Weights of a small transformer language model.
Size: 8 layers, width 192, vocabulary 1024.
Architecture: rotary positions, no biases in attention or MLP.
Training: a variant of Muon for these matrices, 141M tokens, 8588 steps.
Each number is 500 + 25 x the weight over its row's rms, rounded and kept within 0 to 999. Layers, rows and columns count from 0. Numbers have three digits each. The size before them is the row's rms in percent of the matrix's.

# v: layer 4 attention value, 192x192, rms 0.0929, rows 108-172, columns 144-191
# o: layer 4 attention output (transposed), 192x192, rms 0.0727, rows 108-171, columns 144-191
# q: layer 4 attention query, 192x192, rms 0.0721, rows 128-191, columns 144-191
# k: layer 4 attention key, 192x192, rms 0.0755, rows 128-191, columns 144-191
v108 089:463468527482545482467509470491492478479505487519465513496507463487535511478503501487493485487498531415500506464503489470537483498520474494513519
o108 088:492491534476502495489516541513520536531540492472512507491496504477546512547501520448480509534493484523469519509513566476527528508530461504499553
v109 092:495480480559487506519508505540490450489504497473553533549457498500510472516493500533523499523450542500487485531493461473480463486502474516487465
o109 095:495549510509505514529467516527459525511529468541541514454554505524474526488466481518525487535474505534488485516497507488494526495512510494463481
v110 099:548505497468513477478468552585514539477497496520486494500493485474474483495477529502521540439540529481456479555467456505468497489497521508486525
o110 102:476508490524504473498503493491511514417504465516492501484525497487531507505487502473506506474494506483522500523477519506480500506445534530527574
v111 095:498478478474494499466496531506534438490472536490507486469487531512477541515498477479486435526484482512517472556488472528472496509506496470461497
o111 095:533488532503483495516520500510482486486476466493507510466544512496520503440527481496479535545557438540502502493496475425471489497519512496537471
v112 101:509466472494473485462436527480522508517464490474484486473500532467500544512491477514471496511533552504534486434483483524526515490449534516479489
o112 099:454532514545474459500479498476515531519489546485496489505500497515507517530477576484488492484549487522497504522523523495529499514513486506506484
v113 096:499459514542517514507534475506536542500486475454485491478501457485522544467482500494496499521444484512487450494510454513550504516507489481514438
o113 099:527502485497463525495521507517455467498488489493468500474501502541485467521520507554490505527504505494531550489497510477529484501543503515497512
v114 091:460521507496498504540495478478456526492503477478463469481512495506527541506501504481502544484504494500515516497467491470545461474524490471500519
o114 095:482501463487514503505503479454484510513507522487480488494516521541457510488482445502490467471486487494526506514512466464518550507507498534545496
v115 096:428526517536489499491535511527498514505477504513535515514488467494463488510524491497465507463465519491478475549510514488492445520492503508488550
o115 094:460526508518507450546498499513476475480515535506529493481514490494480472484484491531463482513474552464501503506449502481468474505483506506539536
v116 093:512453498463496485538499481543519510481498514502466491495484501504511503483506541509517523488512481489537515466476452495455525529543495489498484
o116 094:507505523539474471513451460510486508491539443451526501526517524532485487498483509477463459494542472561526511504507475454479528502511542516470508
v117 100:518522509459487502542502567496462504466504488500474502512467457502516471543481494518471521489547486504530543447494500490484484510542485523494505
o117 102:506492534514490485467531513460532504515435502499512533579515515519531550501509542514515496499495538512543491505499458472500464506504491480507519
v118 090:531505525531496483525515509494496518490464515526474496486527546520491490502546498476493513484537539481481493531499452486507477470488483474491484
o118 094:506498448538527481496486487492520499510507488448499499486503535490484458514469484510505496526514507465495472509471465562518442515505512487496531
v119 095:518524485484464552471500468467489506484479509517469568438461546471471492453485508525518469492488504540497533513510514543489508494510506545502520
o119 099:475478514440503572513500518534510504493505551523549446467441506545505529515507499509557482495498489516505488509489501480457480509428474481522487
v120 100:486472494554472489480512474486503510515520543466503524486435517481523480477480497522571486505499496492490508518533483512516504471435523531552501
o120 099:478533473480482526554474544474488510513505550464506480496476490486465570534499521465486469514561486471548471503512485501498518491483541515497497
v121 100:475497474535526479512507528502514523528496533524499512523516543513477459504483512465483525499491515499474481483495506498531502500505528487495556
o121 104:519491438528524546503501477501481423521485565515527475470484516518520474497513501520485510492534499516511553547430476498493488526524518479518516
v122 091:490515516476488509484506516533475487509521428529515514504472526513428516540481513483498519466463495512467482479478475473479494527491570499527478
o122 096:503497521484505475473471475526562531473512497505497495496483505509547507512543494476481500479449512496488527525453535498513457529462547478511507
v123 098:487498515513505509504483456495443495442460495511500488508482484511512480492505495519473467475469512504492559530491544524534544494510517500547499
o123 097:502487489512466489515488497466493484548487497485466487454504477504454474446488469511482492468510518533466488469536480452511488480494506558517516
v124 099:509508506493534518499506482482508471488465527479535524513504498492496475534491473460481494489500527515523467485517529475478532524445500516465522
o124 104:502486504509521547495534485510518485515482495486466500489513472483496500458470500555473503498480474519487519510516504513486517527525485502498492
v125 089:532478473547525502484494472517499511537503523481504534509491494478494486494504487469448493492488495497541525478502509455549498512499512543524447
o125 094:469522516451492540470475502489494508469510467480497481504468511511467493528507476521517469522538499496543588522471510516530497484528495521498496
v126 095:441508502513473499521522503492509525492506533529483446470531467525448500494583466515498510547534535498443534535487501487503520493508499475520478
o126 094:489491512495480539539542527466481472490495566542527522530509477479487503472469494495470443463520554469530448553464502513502498465501491521486525
v127 091:490538488508549450479538430522512519487506490539456509508516511506499509517474515520515514495539479484546471494510473488501482500483506505498467
o127 090:529482517519504525497501574502469478502483501461515524510448505491459513477478483506517482485482481503512523516437513483499474503446519554496515
q128 082:511485503475482531497476523448476489540486531498471514457476510475478463463448507440531472534441471514480490512491496488513567480492462471499514
k128 082:527520549514519497502507464494479499489528459561505525511483482463579521494483497496493549462553513509493450498490499490518465477534509464513527
q129 079:524517480504503528473514485482516501466492479494515518524534485490581506525520492483506481510520525500491446464519519493543471520501517510486536
k129 072:483506514523497487528542522497534506498488487478529470531497472486507519529550480551536512492538484496470513506490478470533507504469524463547470
q130 076:530500525520474466520504500473535514497521467494504524526460482494500504496488507518466473458516527497533521536515493503519530524497477533525491
k130 076:540523491459542544535485482487494464502483480487523499497504505470515535503570527518509498504502500531482458469486502499541473477489536504508506
q131 087:483480498523478473479494510508499503494504523468478503528530519542480485515506500524497506474510473474526522526471496491471518562497495484488500
k131 091:492491525464480499508487490527468471532478482520488497437531500514458455477494488522475500527469448503516490514494549491527525512525489458458490
q132 088:483483504518490514541515450486478509512540496502493446477483484502524471492544496490523483494506503481501499459522518515546534493525517469479521
k132 090:549480465507500527514504517489516490476531484467532485511521523527502521541485547535534522515511515508450485513515487489463475545513492482508504
q133 080:465496493565463494451508508475477487489482523503469530507498474522471513456514512514514522474508522478499500477460458547490502504542501503495504
k133 078:550516492495520504559490496504481521513534531443506532522506469455515498554522482523510472475486529526520488510504563497545456469486519516480509
q134 097:471467486475519482498443497523470535503491518471478502442556485524473492479510529511471475521498475490542534505498503535487537508517476472488459
k134 089:469483520485476508473513498536502569506506546508508506530480466474507491494575549489461518510481533508518490509475473513507507485520493468541501
q135 090:525467525473492503529501517480500516515455555523454514477504470504512498471502514483495446502507553503518552497492540519488504520514440481491510
k135 077:463474535525534477468507523500460503473507479454516506455502487505488492518498498487504482516472468492478497550483493503504464515484498498485446
q136 084:480496488481536493441497492488521533504454488539531522506512482488471481476481499516482496529483487480542514506521489482498515487507503480538496
k136 084:503568539500510479509482471489488493443531490492500470514531508484565502482470507532473509489470507506465486463485504485517510508442497540467496
q137 079:481533499523485553477487493517538475521502576526517528488466492495489454482466506492507507510503501522487467498472525497505517574500506470498539
k137 079:445504443505532471523477531498452501495479511480511516474514471487503518519503524481451502459487505479519502509519539502462502542454482501494488
q138 090:482519479503496502476474535496502505494485494490485534509457519518478487494439540502492495481483483476525543544500484476523510494493514488506536
k138 090:483474508507508502539526465529508478502519511524504488544499471463515540510550492528485514511521481479522437479481458488490475487505537512496501
q139 093:433456480508501488499447518528526474480496506523484513486467525465477502500456495535509489525450517515477515462502460520517517475495510506462456
k139 081:440501502503481524490480516503489544538527467528484481516483470519535525473490526496511475459509555490539469483513555542477511513477504505494511
q140 084:545496556476483472506496504489513513531540489508498540481480524550479531493521506539511466483500494527485488467477496456483516510497502484460508
k140 079:489488513519501526492495506521481462509521516517537529524507545501512488462517513505497487451512482490499485539507444526497489478529479454499503
q141 087:502512525482471473500532494502525481477512471477517514526479467462499460478511532484510514514495454505486496522515538544499500533461521478522506
k141 080:498490496497505477474503517478545446538522504469528514486465539509526537506500508501498519505540507493505518475520495527483478478503552487498517
q142 092:523495477504521470517476517494506448522515502542500500489512496527501507499500473479481533496499496475521491547468507562451498495508503493517482
k142 092:541499495502525518516547503526510469528513497520460569506494465479526500571506488499562519512504489521476502472499490502497528512496532502460520
q143 090:462487552516467465493511506509484496506504494540533492540495482485536486483475510454532491491470493497494501479471536466508502553514467472518520
k143 089:516518485523468527446496504462500538496509514514509540534488503473528527457460475524508529531496469472464489503476480507530455474497511498454512
q144 095:465499500507537480543507522512487498529506508514468502495507509501420504486495506441484530523488451496500545508528520530493466483505515505498471
k144 077:558513537447519483484510523503448469510467513493520490490513497520464473484461486462475500488520501531516505517489551486447572490520493508475522
q145 083:489509464506516541509534476468465473532489553514508547459507487488536452478497491508489483484490480504502509516488536525511547517498519487509537
k145 084:514508472512500497496511481534538530469523463521457478483497493478554551510520499502510493525485503493525460455514465501546443455507516506503527
q146 082:490501480506474460490484541537489534507453456497498490496467507528494514469489535470506509504495488522430539534475479500481478461509487471469453
k146 076:491509509512486544488494508472499486505480510501446539492497490481483483490489526444474469478517451518541463513469507536498510499516482487545513
q147 087:438532468492477525499495497528513491479533492471528481524490511514452482525471475528529530483498528510476523542516528550488502484470487497514483
k147 083:526503445498502475538440538482524502540488475530460469499509461515505519484486510478468459481517494522511562526494491460484493531525482484513475
q148 091:487509492523471503477488519502514486452527488485524532550500450500508511518480491523514532489515525533516534487522515484482509518523525505512509
k148 085:520513477502497511527524481486505507498533531513505492521477493464527493507488468497509512478480520507497479501515466505503523441532498516500484
q149 087:515563545519532525499500440470505461471510470510453486524486523468494560504528492477483519542491501553475499508501497493524482445542516495523519
k149 096:540472515497512469533524535506506506472494496507506460479513486515521521535515491519497494477532495493472475498492450490454445519478508525520520
q150 073:492505491497507537537494487533515497516491488490523495491476500476582490471489480524508467519467530540461498512482502500497485461508497504486502
k150 133:546516464533502525519510506473531471481553491486503483519504514466509525518491482535527511486553500487492524464532446478529479490502540492519509
q151 079:560496511519484488446518496461487508486488537503511504481497552492481520547487526507463481518503495487525485507510478492531491551489496542529529
k151 104:555501496526575523505513550500512493492513497473511491508476528495520530487499452541548508494508516518438459450539497473514493477530514513488506
q152 082:534518567526570496478526528511531459505497459518497514500497460514496525493479506537479552472493517503501506491478464490491490493545500479523503
k152 076:450538488540554485518505477515451515505457539484488466496511533473480493500517484523482464509493514487490493488517522517490483486527523499475480
q153 085:482467491498503497512434508483538449539515519561495491545523479493459548507536500525480486454472520498499510527460539474491533515484494479487503
k153 082:577528490532532500503538465473482488477485473530485508469506488509510494514539476501508535494508480471453486467562464483472447498508500519567536
q154 090:561485531536485485508478478506487507495489539524495529482499524479502521473494486522487494538508494524496498503477488500503530466502501508492487
k154 085:513529508457512493458504506467489501527504452483487469456472500502494498517481486499486520526513482475506503469535498510511522514506512532504519
q155 082:525474503480494519495495522520516474552501494475511546485477498465496516498513478464491534530474515479531467546505501460534456475537508507489500
k155 082:508482520473517509465475520489541546482522511524459479496539473532452469522523523497494475530452530510505510508504494485513509520497474523495452
q156 088:498502543499444514520432499522530478498497509509505486491533498501492539525461492506507469480492504518491500503530488505479530505487489495528506
k156 087:524495496515519497515511474517507494484467513482500513473526532514528525507464473484498530464559474550505471498474524490498522503555498472433473
q157 090:505535465459538454538496506483530471477507464519524495474509530532517543489496474526507492517539500536474443520506531490532497494532485492498536
k157 087:511483538474505548492459534519527534525533470492491487506490483554491475521519493512496509467511508504511527484522528467469512540520521481491437
q158 090:510470492514525479548549537491474509462482489535500515470511509494493490518516499520493519526461500456552487502496497486494468490511487496467553
k158 086:470468515488546476470522501479495459484540534505461478477458500472520490462459491499503491497518451498455467471516507536459512505507499464553502
q159 087:450503489503526518509483444517497506504548502545499511511477489470509487481506483506467504501506502535514482454511471514544514512528498481509485
k159 080:534518534524551522484501494487534503520531501484505525516481472500487494552488487522518504512506531504474485459499518464527478546483491545463485
v128 103:443513494502480527528505511541494530494513508524473491517505480503537501536507470523487474528502487477517537470517523494503486515469512524485468
o128 095:482521537455515523483490507501472485569516521506468535501510520482459494519519472490471534521544522488522567472523498508507461482509489509472512
v129 099:571484511535490489443510513526533530497478466536517480505465457537498515529504516550505492509523550503530551518501508533563521462461518524527523
o129 099:546471495506517475476508510469538526534509478512474471511492478515512526500485564528525509507506466510541471497524500505492514505489506506502505
v130 118:499496505492513477512486481531444551454513506505456518484513502443505495533503505525474525500536503501507476505496501480520509475513488535506507
o130 113:500534488489491436538540509509503507504514522447478493494479474508521521524495572478535472516488426509487529520495516531521483514459498512502528
v131 104:505492519491465519540494588484479531490459494475489527468475505482511488521472512479489464509452493525464514490433505509503508466517535512481473
o131 096:540467464511468491518486491482494486513496504517489504468561525508490493442546551466502457495470496508474513466488482473466449473488517523482498
v132 109:468486490510524507531513510488491561495517546509537460531498513452469477470465521502451534497507526517505519468495503520483493491514523547454535
o132 099:506518466479515529530456496494550463519478518487508501511506500474494522498529506485482523488466468439509506532497531550479508511486490470480544
v133 110:490515483515467536527477493453474500502494530475525512532487514461497528481549516497508505530483458506499433553488488467510496475477500481488494
o133 102:559511485499513546503470517469516513476490492455530465493528502546485541518534445530491479543526511494504488476437519490499495501475456465521488
v134 100:477483525525526495504527504496488485503525475506490510492517510499509546514512541488486520526506486434518418485486486503498495529487508519510527
o134 096:494456493473567466492498515520487467481452515486501486518528560519527542531484487497527492560549507493536486513504469495495496530494484467477487
v135 099:573488525520453548462482489482524536490509502491494491457497584505553445508489529449497510473510486464504486560492460547515499500503476512503483
o135 101:531476507551519510474529521505522532495515478467483487491469502501517498488499529489514468477472507520539493506506471535482497482479494510480514
v136 097:526474510481531546503524515520481531481467459537471510494571510485469492501490477500467503504517502552523530492485497485531492506506530508479556
o136 099:525489565493496487517536518491501523515530469513459453476514517464509531523486540493533483527494491467505545528512493474506530499512450513500500
v137 104:518490450524529502521479542476493491545534525453513504476513494506527535531477502544534478501470497504471505508507441520485492470499498529505486
o137 099:518467463499508458508467496496485493536514479501481519508504493545497532508487489539447507488485508470495496498484501492515525493471520492483487
v138 104:504462487449508466531514473455471483479483538502479508493494499508487452523480490508476521501482515470512493526487506508520457472517503504487495
o138 096:463477520523494476509517494487454489500534497537463471475501514478469449512469490476447504521486511478508470545548509542515476487465481494514520
v139 111:505534472491495516483490455545482477538519480494534504491471539520465500511487481480490475506512510502502538496513509542529482414524507501492526
o139 105:492513472500495479505512517506491517512531545525508515498438475511519526454477419519497502513487504488497466491504514492547493460521486541491481
v140 105:525527498469495477535504492493463502513493517503521494488497487458469495483472481493553492483508511500511522444497493496498520505532475483461517
o140 104:452558552516494496500480475476512498501566488543479517504465462452468533489450482533488514497504542475498505518465499495531494515447476467484485
v141 102:513506498497482484513541512496481473491524516480518515503466498471476529493477491482490531534532552462524495489522511435517478484517527494476492
o141 098:504543496523462468528481543487498446516505493472511525532512468537516493497511516484537511514522521534505466565506527515506464452486524489516528
v142 112:485487499503499528477569436523494525511504523524494498487490497441539470481505478515510485537455477468547474519469495505492462513488497487509504
o142 108:501485529506519502508485463497473527478476474474502498494485527482527491529465448504501466513527454489496476462471480503604505457532507503500502
v143 109:536497484453506518528512453528527479479429465479493524525501468489529493545491488473533503520493509518515535516511494505510515518465476481474504
o143 104:503537504502521520483511493531476505513460461486505460460496530480477467488463505478480494474455488534513532503524462528489496523474513494490509
v144 100:478466545550482529515463510510463515464538513521464498474495494457501516443532506527504515471519503516527521506517509535499499517521531457552471
o144 102:537488508452457514473466503482505503443525490494480503522541516490545515525520496496530500499528495505515522480533509512562452476542465480471553
v145 105:494492469488499444526505513527531513511514497495463488461467504516532465493482556477464462480491497464475553459516461488527520462474519491502459
o145 105:469484484476473487531487508518513500546523503471476519475449472469498528504520531513496505516465532481467512486520508457496475531454537486465505
v146 107:507483513472524484438503481512489518503452478515472463468477502511543493538487472479477468519498485509511446480475449498491505499495475487462518
o146 110:455517451484549503516547510478482533516511503499538520430466518508493481454488525457488484497505498522519516526525495492470498516468496501497476
v147 105:484488468520524478486495503528542488508493490528480552540483505515499489466527476479488515508516490472539494476491512512492443508496568455501536
o147 109:509538498528492504471517493553533459479507502506492494485494483511520474517496469502497502509479457484486511462479477547518524529504517512481495
v148 114:519495528521482457474491492476473488554490531533507469548547503503482498484494504544484492519504491469479517472491462459448457495556504488462507
o148 107:517507482540528491481499494456490481506529541520528493509526527460475554496532396508512486524512492532486497481508517490449488479475482508473534
v149 107:480494509512487493522499506510514471542480511466484456557493529500494495506483470524471508477506505521479509464500509489489562499548490523476488
o149 103:548509522509469523483526488461517515531533502542480497510498519504497527469465496523479502476527496503506465499517498458484516486538489512532549
v150 100:544521510500502482488506493480466508498515511500492532468526469519498530467475479515441494500527494495530489487498508479492520508493489529553512
o150 093:484547509501539509491503543490469455475491527532482511461505516500506554488526472495489462565489529575529476490507529493526538472498510464493495
v151 106:430487508540466485491512475525506511515502490504528486503470486489522538467455450518469460499464527491499518479484542515539507497479508496482475
o151 100:505491520476492480548510455491507468547475540460482481474528524498481458534499517505520473501499518496471509487525486495542495482531471527476438
v152 096:502507495504481478479505519475475539537477501494514505503483488476437509485478454493473486507493483478516520488503493486535479499526508491515508
o152 099:472521505510494442491488468477489499504484504508505467465495454446508531477509447525505474494483497465523480494503481509522497466514550502500520
v153 101:515503494488521483487471491505456461465462484514493495476507436506516514473538504492495520485535503464478478542548510537520500489466460485524483
o153 101:492497472502503483496533528493472507504493487462500465518496499475467491530498485515516500564507463486535519492555517511533492506490465536501513
v154 099:496513550504531527503465476448516489519509505467528534486512479467499517533483481486519512433513540479483507494546549514503511497496532492493461
o154 100:520484516476461482515512508481488511480463497480487462461525504527491545560495455516487520521514515492516520497515501505471547484481526528485483
v155 107:529434532528527507515508523544491509509533506479498512495481454543526459572510502510509496480510458487499498520467500495557490491486477488513428
o155 103:525472536530489506522453513544456534520493478459487486490532508512487464516529503519504509516513445495503513501472476451524468489502523515456489
v156 101:495485500517497508505508513529481476475492519514522527488502559492503495499460504496502446495489492507491509504526509543493490531488474518487506
o156 094:477517510525467514514503531526543461487484535545471489532483529513517462465467520490493505508453474470487510513484453452575492490537474447506474
v157 110:432519468483485493505491455461486455530502470532519506507519492489500494518496487510505532466535476476520525489556493527524522508497500448525551
o157 106:480567499443502480507500522500503500526525525498480504514467480488470504548466474497481550467557539488475492469544472544517493466520490531504491
v158 098:504520489465466496531503482553501510495463489538487508480548509561496490467523563531513508500452512516477491504506472505466533492498486497470499
o158 102:468455486469504525493528484519510542476497506503545489503501517508490467490526511491510586464480502545529492474483503472492519502493519518504454
v159 101:500560478505489435526503470504483501533522517467505455491499500515525514516475521479500518559511494475514555494495472519510534495542558515497489
o159 101:476526468507480429539497535489535490494519550492493484513486507536478492519460478482487492543511503516477450486531467504563502517495487503502534
q160 102:519525500486513505558543482504499477512537478500501493536481512492514512470541490496513522464526532500529493518515511560528456518520525532517569
k160 094:502476504527523490503476498518498522520480518491486482529503489507521538534520517449556501498542497492479487453502501446502532462459517496485528
q161 094:496486501502505482523497461517469504476493541525493492489523496538545486529536521530503476545506475487469490485514545494463521541493514495463478
k161 088:510542495545467522514478478508511508543508487450494507516534509518465504459468524465507532481503530518534494494483482498498475490462477509520549
q162 092:496461508511491533483492521556498557460496468520472483470481496545486513464480530494543505473483529519447525505518496487522542467523483496517476
k162 098:499512551490480470520542477453476495518529527484499533511513515508461481481535505451500474513484458497537453466488513526535497443467485520473557
q163 096:521566467479516505490540480441473500509506489478509475527461530501528503516497508540475558506506513499534502506497533478501442467507510530501520
k163 107:557490514478500471513551479479502449518513496525523525457453512474528483497474449521513487470530488481493479503492511533492537501509515516505518
q164 110:500535449551510479509504483486484427535545511465523507478518531499489494531455459472505505527485442453506533519505500482495482528524500472489505
k164 092:513500516489569484480536511489496502487490514493495508520516497487480474466468489517467495461491504458478499524473539511477529522455518531511486
q165 093:452430486487467484488485504540484511483512508480504525453522496488523507491564526481481427488528489493482479504519527495511532516489511453482500
k165 101:502475500519537472505488505498502514523470515516488493459482513485491468503488513507501503490479512476474522511462524476490496547511419474496460
q166 101:480455502478480462513490551495449519490445497498473496472558506500521505519535539533510516455507480488529515528481523468452522520474457472497511
k166 136:487514536447497468476490483547456512559478540495491542494507459505464471483501541476498506476510506497497518526502558524503510527502513485481507
q167 106:495472519473474487520469483450517536494490537479480516479517427516465470503515526511493483540478483528513543521483547495485479531507481472505494
k167 092:443479493536502471503514475510535467497491495462503460511481550488508527552532483532513502528501505484494526550480508497527504521520526585477488
q168 102:489478512537475484507556498521505462493516526496500560503539527502503525530483504485537545514481494484489494474478517533490454500459504448529503
k168 099:511506488503524523512498495435482515468529445535473452508503476492506520519500486507530485501545529530460464489482471428487513487499514550480530
q169 106:464497529478520468503488499464518504531512508472463521493499527537510469541462475483470475504502524452519469501502522563482508515520528556485454
k169 099:492488518489484512499557496488518480502468491508520496520495470514476502524462495525500502476458527519520481518502460503488463512519508496538525
q170 101:502498443491522519490552525507506464504513523493475488560518530536458504525464481504484487501488525496566530529480510498476533509468508533492532
k170 100:516519498486523486483474503503487471526489507455521526454480507496528509477461508528494511500434486524513485527481510519508498523484504488465474
q171 100:453501517498522474508476499503527523496477513495477481478451518515457559484520518530478455517470497482489505488480496529510516479482514497473489
k171 096:507487511495494533540498528532527511472518482475453527495535503457493501518549516517481490530509493483524454488519497529495581503577514544507473
q172 095:515515467480470494496504524472475518459523538517495513469469543480460498496507455429480538533513503534538470523514488508484474521521523487492479
k172 097:483525515508475509499493527567502535477494496471496474437482488460469497505490500481460512487504487511511531469464472508520516496514535511538521
q173 103:522511497513488514507514484487529509534529576499487534523530472517499512518462482532514541519514513473529503471502490499514476496484477494494490
k173 098:482450506473496488500479483509462533492458499481495528487458503540531483506537524480472514498484491534480512522508535499504521468504511525466537
q174 094:510484495488518484482558513507470523473557419455517482496495502479496461506498476519512530508472492519493497504536518532509521491482511452502450
k174 093:492483501501474521527482479474453515495461529521532532518491472509515496466502495475504506503476492514526460475503519411538519444512527522497512
q175 098:463543512451449434481443491510517455507523492478561503496495445537490514468501457500537515518461468510486509493537496513481492512510512504539516
k175 092:507510462525445509475512512494503523521499503458488491470502539492535491514500552481531515477503454520486490504503494499462545474531506486491529
q176 089:568524488439452487539506499498513531504510505460475488489509530537484491538490481462491478484498512507516491526501486488501489490494453497514545
k176 094:454472486504509470487522482506530492487529501517503481498518542469508511510486486552532505460513524520458459548539494491542497513525539536534522
q177 103:507496515460495498522499498553504509481447489540463489503483461531494506507519575459495514514485498485477523524476502489476527496507524504512469
k177 092:467505477493520489477536482472495564441516529468425508464489484502486466473518497483498453500514454462507537489475524508501520496518469455466510
q178 103:498487497544501476499528497505477462495526492488489520534486492488522481487508448505518558505489483492511476497542447530487441513506497539493512
k178 098:532480496506510484552496473489557482480524535504510531489490522471490526525502499486552458495488506469468448490518461478550509499475517524506514
q179 087:485502447513507513523538500469519515488531537488490505519502495526565526497516466474455496490480471544513531519493531517492491453477500497535522
k179 088:534472499511499511484516524516531473498499491483554480500476484496501482532486510485536546484492491501519453499521460509550480469520521532511472
q180 099:516467497456500519524530502497490482489460471529500493508469506501480532523545512472461534498463499494552552497513534516472519529466472494470490
k180 102:495504542466489470491504477507497511528529553484509566501479503495531491480439477503532509505518492516513508536449508462497472488496543496500499
q181 100:499523539484488494516495529502462526520482482489454483503465479484555493473502520511469498489526491528505546515528497460492458534483454504511507
k181 101:504485482529491529522495512505492489480499501555521505506524538530489513513542468515506545519468520487476455492459504493503518462486464489541501
q182 097:525459500511476477493476493499492525529509549504489533519521520535484471423461513530476473479496493488494475482457465489495528516525477471497482
k182 101:569503487502527503566519544463472511463522466499520470480506523492493507506449476536476524503503527541490455524501457468472478506491478524498505
q183 095:489510444478482547491503511498516512522473480504524456468526481479543483504527499513515506512501534532490470584555509500492491452522478512485518
k183 137:526490479517510533534488477477529431485495511495501479516484540513520519513512461512521506506523499492442446454540461498531488480487551526493510
q184 107:510499488508529505507533492473490453558556518505521517521468502513527518517463521534496518495540505509497503531490541488549444504479535524530542
k184 115:466476507507507514484473476507501528504489521490463497476499500535469512543502509483474509508488515435521501531469522495472509541523476477521478
q185 099:495489476513516460492475490503491477481454549483445501512517542494506459482491539552511485453453494474519539518485525489556505499500515500489484
k185 108:501488504488477506515502507514534473529525514498512520511521541500491540551487483495529519463501537500458497484508489472490499488517542503523514
q186 106:487500505446483494471525485491530491502479507506525505515484523485483449549482484498529524471496516442481520545489493503501508511490495531476499
k186 103:528509475480477516510502468473512477537507496528499522513496538515503496485495455451481514537470481512517494499485464513497483516479541520480524
q187 098:517526524511518518491537485510493507538471472529504537521493517506503498502532552452504470482453515462477480518483517485479484504506461503534552
k187 099:507531530480493481493470491489516513505468522499513439483503519508488502451531506513523506496481518513511488502520486488504500540479529491495566
q188 106:528498495492486528492488483492513501493476464487509502495547519483505473528462467520474468468530521517508526494527475522493505539515519523513482
k188 108:452484542504480496488521498522454478490521512471480548491503534511454509507522500506476469512491479519498527517509564512504513515465471471467477
q189 105:547559503502474506553479520490474486550469556489529503472489491484496487496487515520475507498518483480474497477476517522510515472494463494518498
k189 104:472492449502527496462446493521515495459526515482503520482563535525476486444525503487473519507498512537503522514476534509495504483482552491524523
q190 101:527526498530518520474485507518529493478539444509520513516442503473481495528453528449522506501530512533557491508530483510496516507481469535512478
k190 099:476504488468428509490538487463473476507508541508443520492505486493481483484520516513536522513463472540504502517489502504527520526449489464533494
q191 101:531482492456514496504497516480527536478524496542488518502510463532575494485490528539514484473489475520522462465500535558527493522528483521504503
k191 098:536513508485542454488528512517461546517477493542538495544496477514479504491488485498480501482477490485494518521557464467466471528490530488493460
v160 095:489517489515510477507481514460506508448479483469465506488510531476499549531526452495460493527503509558500499492499482502514463473510469502435529
o160 097:488500464551507483497485511487535481486498526499484502517482498472511533503495399478493487472493516498505480516530456536490477478468502492507458
v161 105:522536507508533496489517486499538501517493491475539484548500513544533521518522490483469493461514546533523474486503505494510477470495474518478525
o161 103:490471472495513550487500472483484510501538511515491502537503491511438479483516526555481497499454486503479503533490513488492542427495538501518506
v162 096:471512487484502513454501503540538484472451509461501501472490539517509516493484466461517475523464511518507471488519508518503448486484496504450536
o162 097:493540482482497515466490526505478472520530501508540464456494482515498502489477469472515496508482482489463530525489511490562506467525510508481466
v163 093:528521524466513504480505454469493450508506534506474565500536514494499509477495493514484513542504472508487495510516479477524539516519532503471467
o163 093:500472513465487501539484493505484514509540515477483507466509490483528501523536475462507506505476537521513498457487499537524531473472523503561490
v164 092:503506492495490466492494477508517515432512495532539520488518484516489554469545507470499517547512481476544456491486506522508510503437487506456507
o164 091:515484508497485479534473552544491515521485518485485496518493479508481476494486443513491505485477451502480522482555526500510463468475486511532470
v165 088:562490520520505538475507524472555530506480487533485466486502526530466486508485502494524535539475519507478516510527489470446512537508490507494484
o165 087:516500490518490500477503498517509510456562505510490488501486470509527454522508534524516503500516478521485531489490460525498498502532513532470499
v166 102:529478508464541465491490498506497484445513506493505505516515545515453497505516542492501522474515490486534464502469514517528531509525476517473505
o166 099:502525481522499448509509516510483514432527445433540450521474512545497505515465589477513482514485451509507486508510537487464525505493495505485530
v167 094:511483509516516502507494477536501504517508475509512471537540515512478494492510510508497471520485497480490521500510502520470538473495472515548481
o167 091:506507501511484502503492518503519497468456498488511531502457519477496485536534526476488506466515476495502511479510474566456487553486507491516457
v168 093:492493539510495453552483451538527495516509492513512519503500487513484477470511483505493520535509540485495499500465487478492527477525487536469543
o168 096:516485491512562490510470539482531545490514494446512510496522479488506465500509451473472473484527520509494482489532478470510504525470510535503518
v169 101:506488514540530495502489524482517506531484529463503507521494450507514454508500523511530496503490503507532533480555469469505522508515499510532474
o169 097:531474520517483538480494498508504522455507525533524476492524470479505476464486538521489486464501553484492487503503520474464533488462505483502522
v170 103:522552540472491471508546476524491500480448507505528504526508485518504551519489533519518522524508541548492525473515509465543497488502548526461517
o170 104:473495511552496500526512535502510510500504499506502478486485511517469506462450470524495490532470473468468457527488464487496507462475463506522493
v171 103:512494509499492498477508520540494492490504475497481500495474465537482467517464536488531487519488542497461514550482482460509485487505499489450506
o171 100:515482473536542490480499469511533545469482482475541475438520472430491483459480534518500514521503527488482509492494468549489506493493478498506520
v172 093:511488450501514495535514462503450498467485443494530509479495485545526511509530485516450520509524494517515500443527484500504516487489482498501507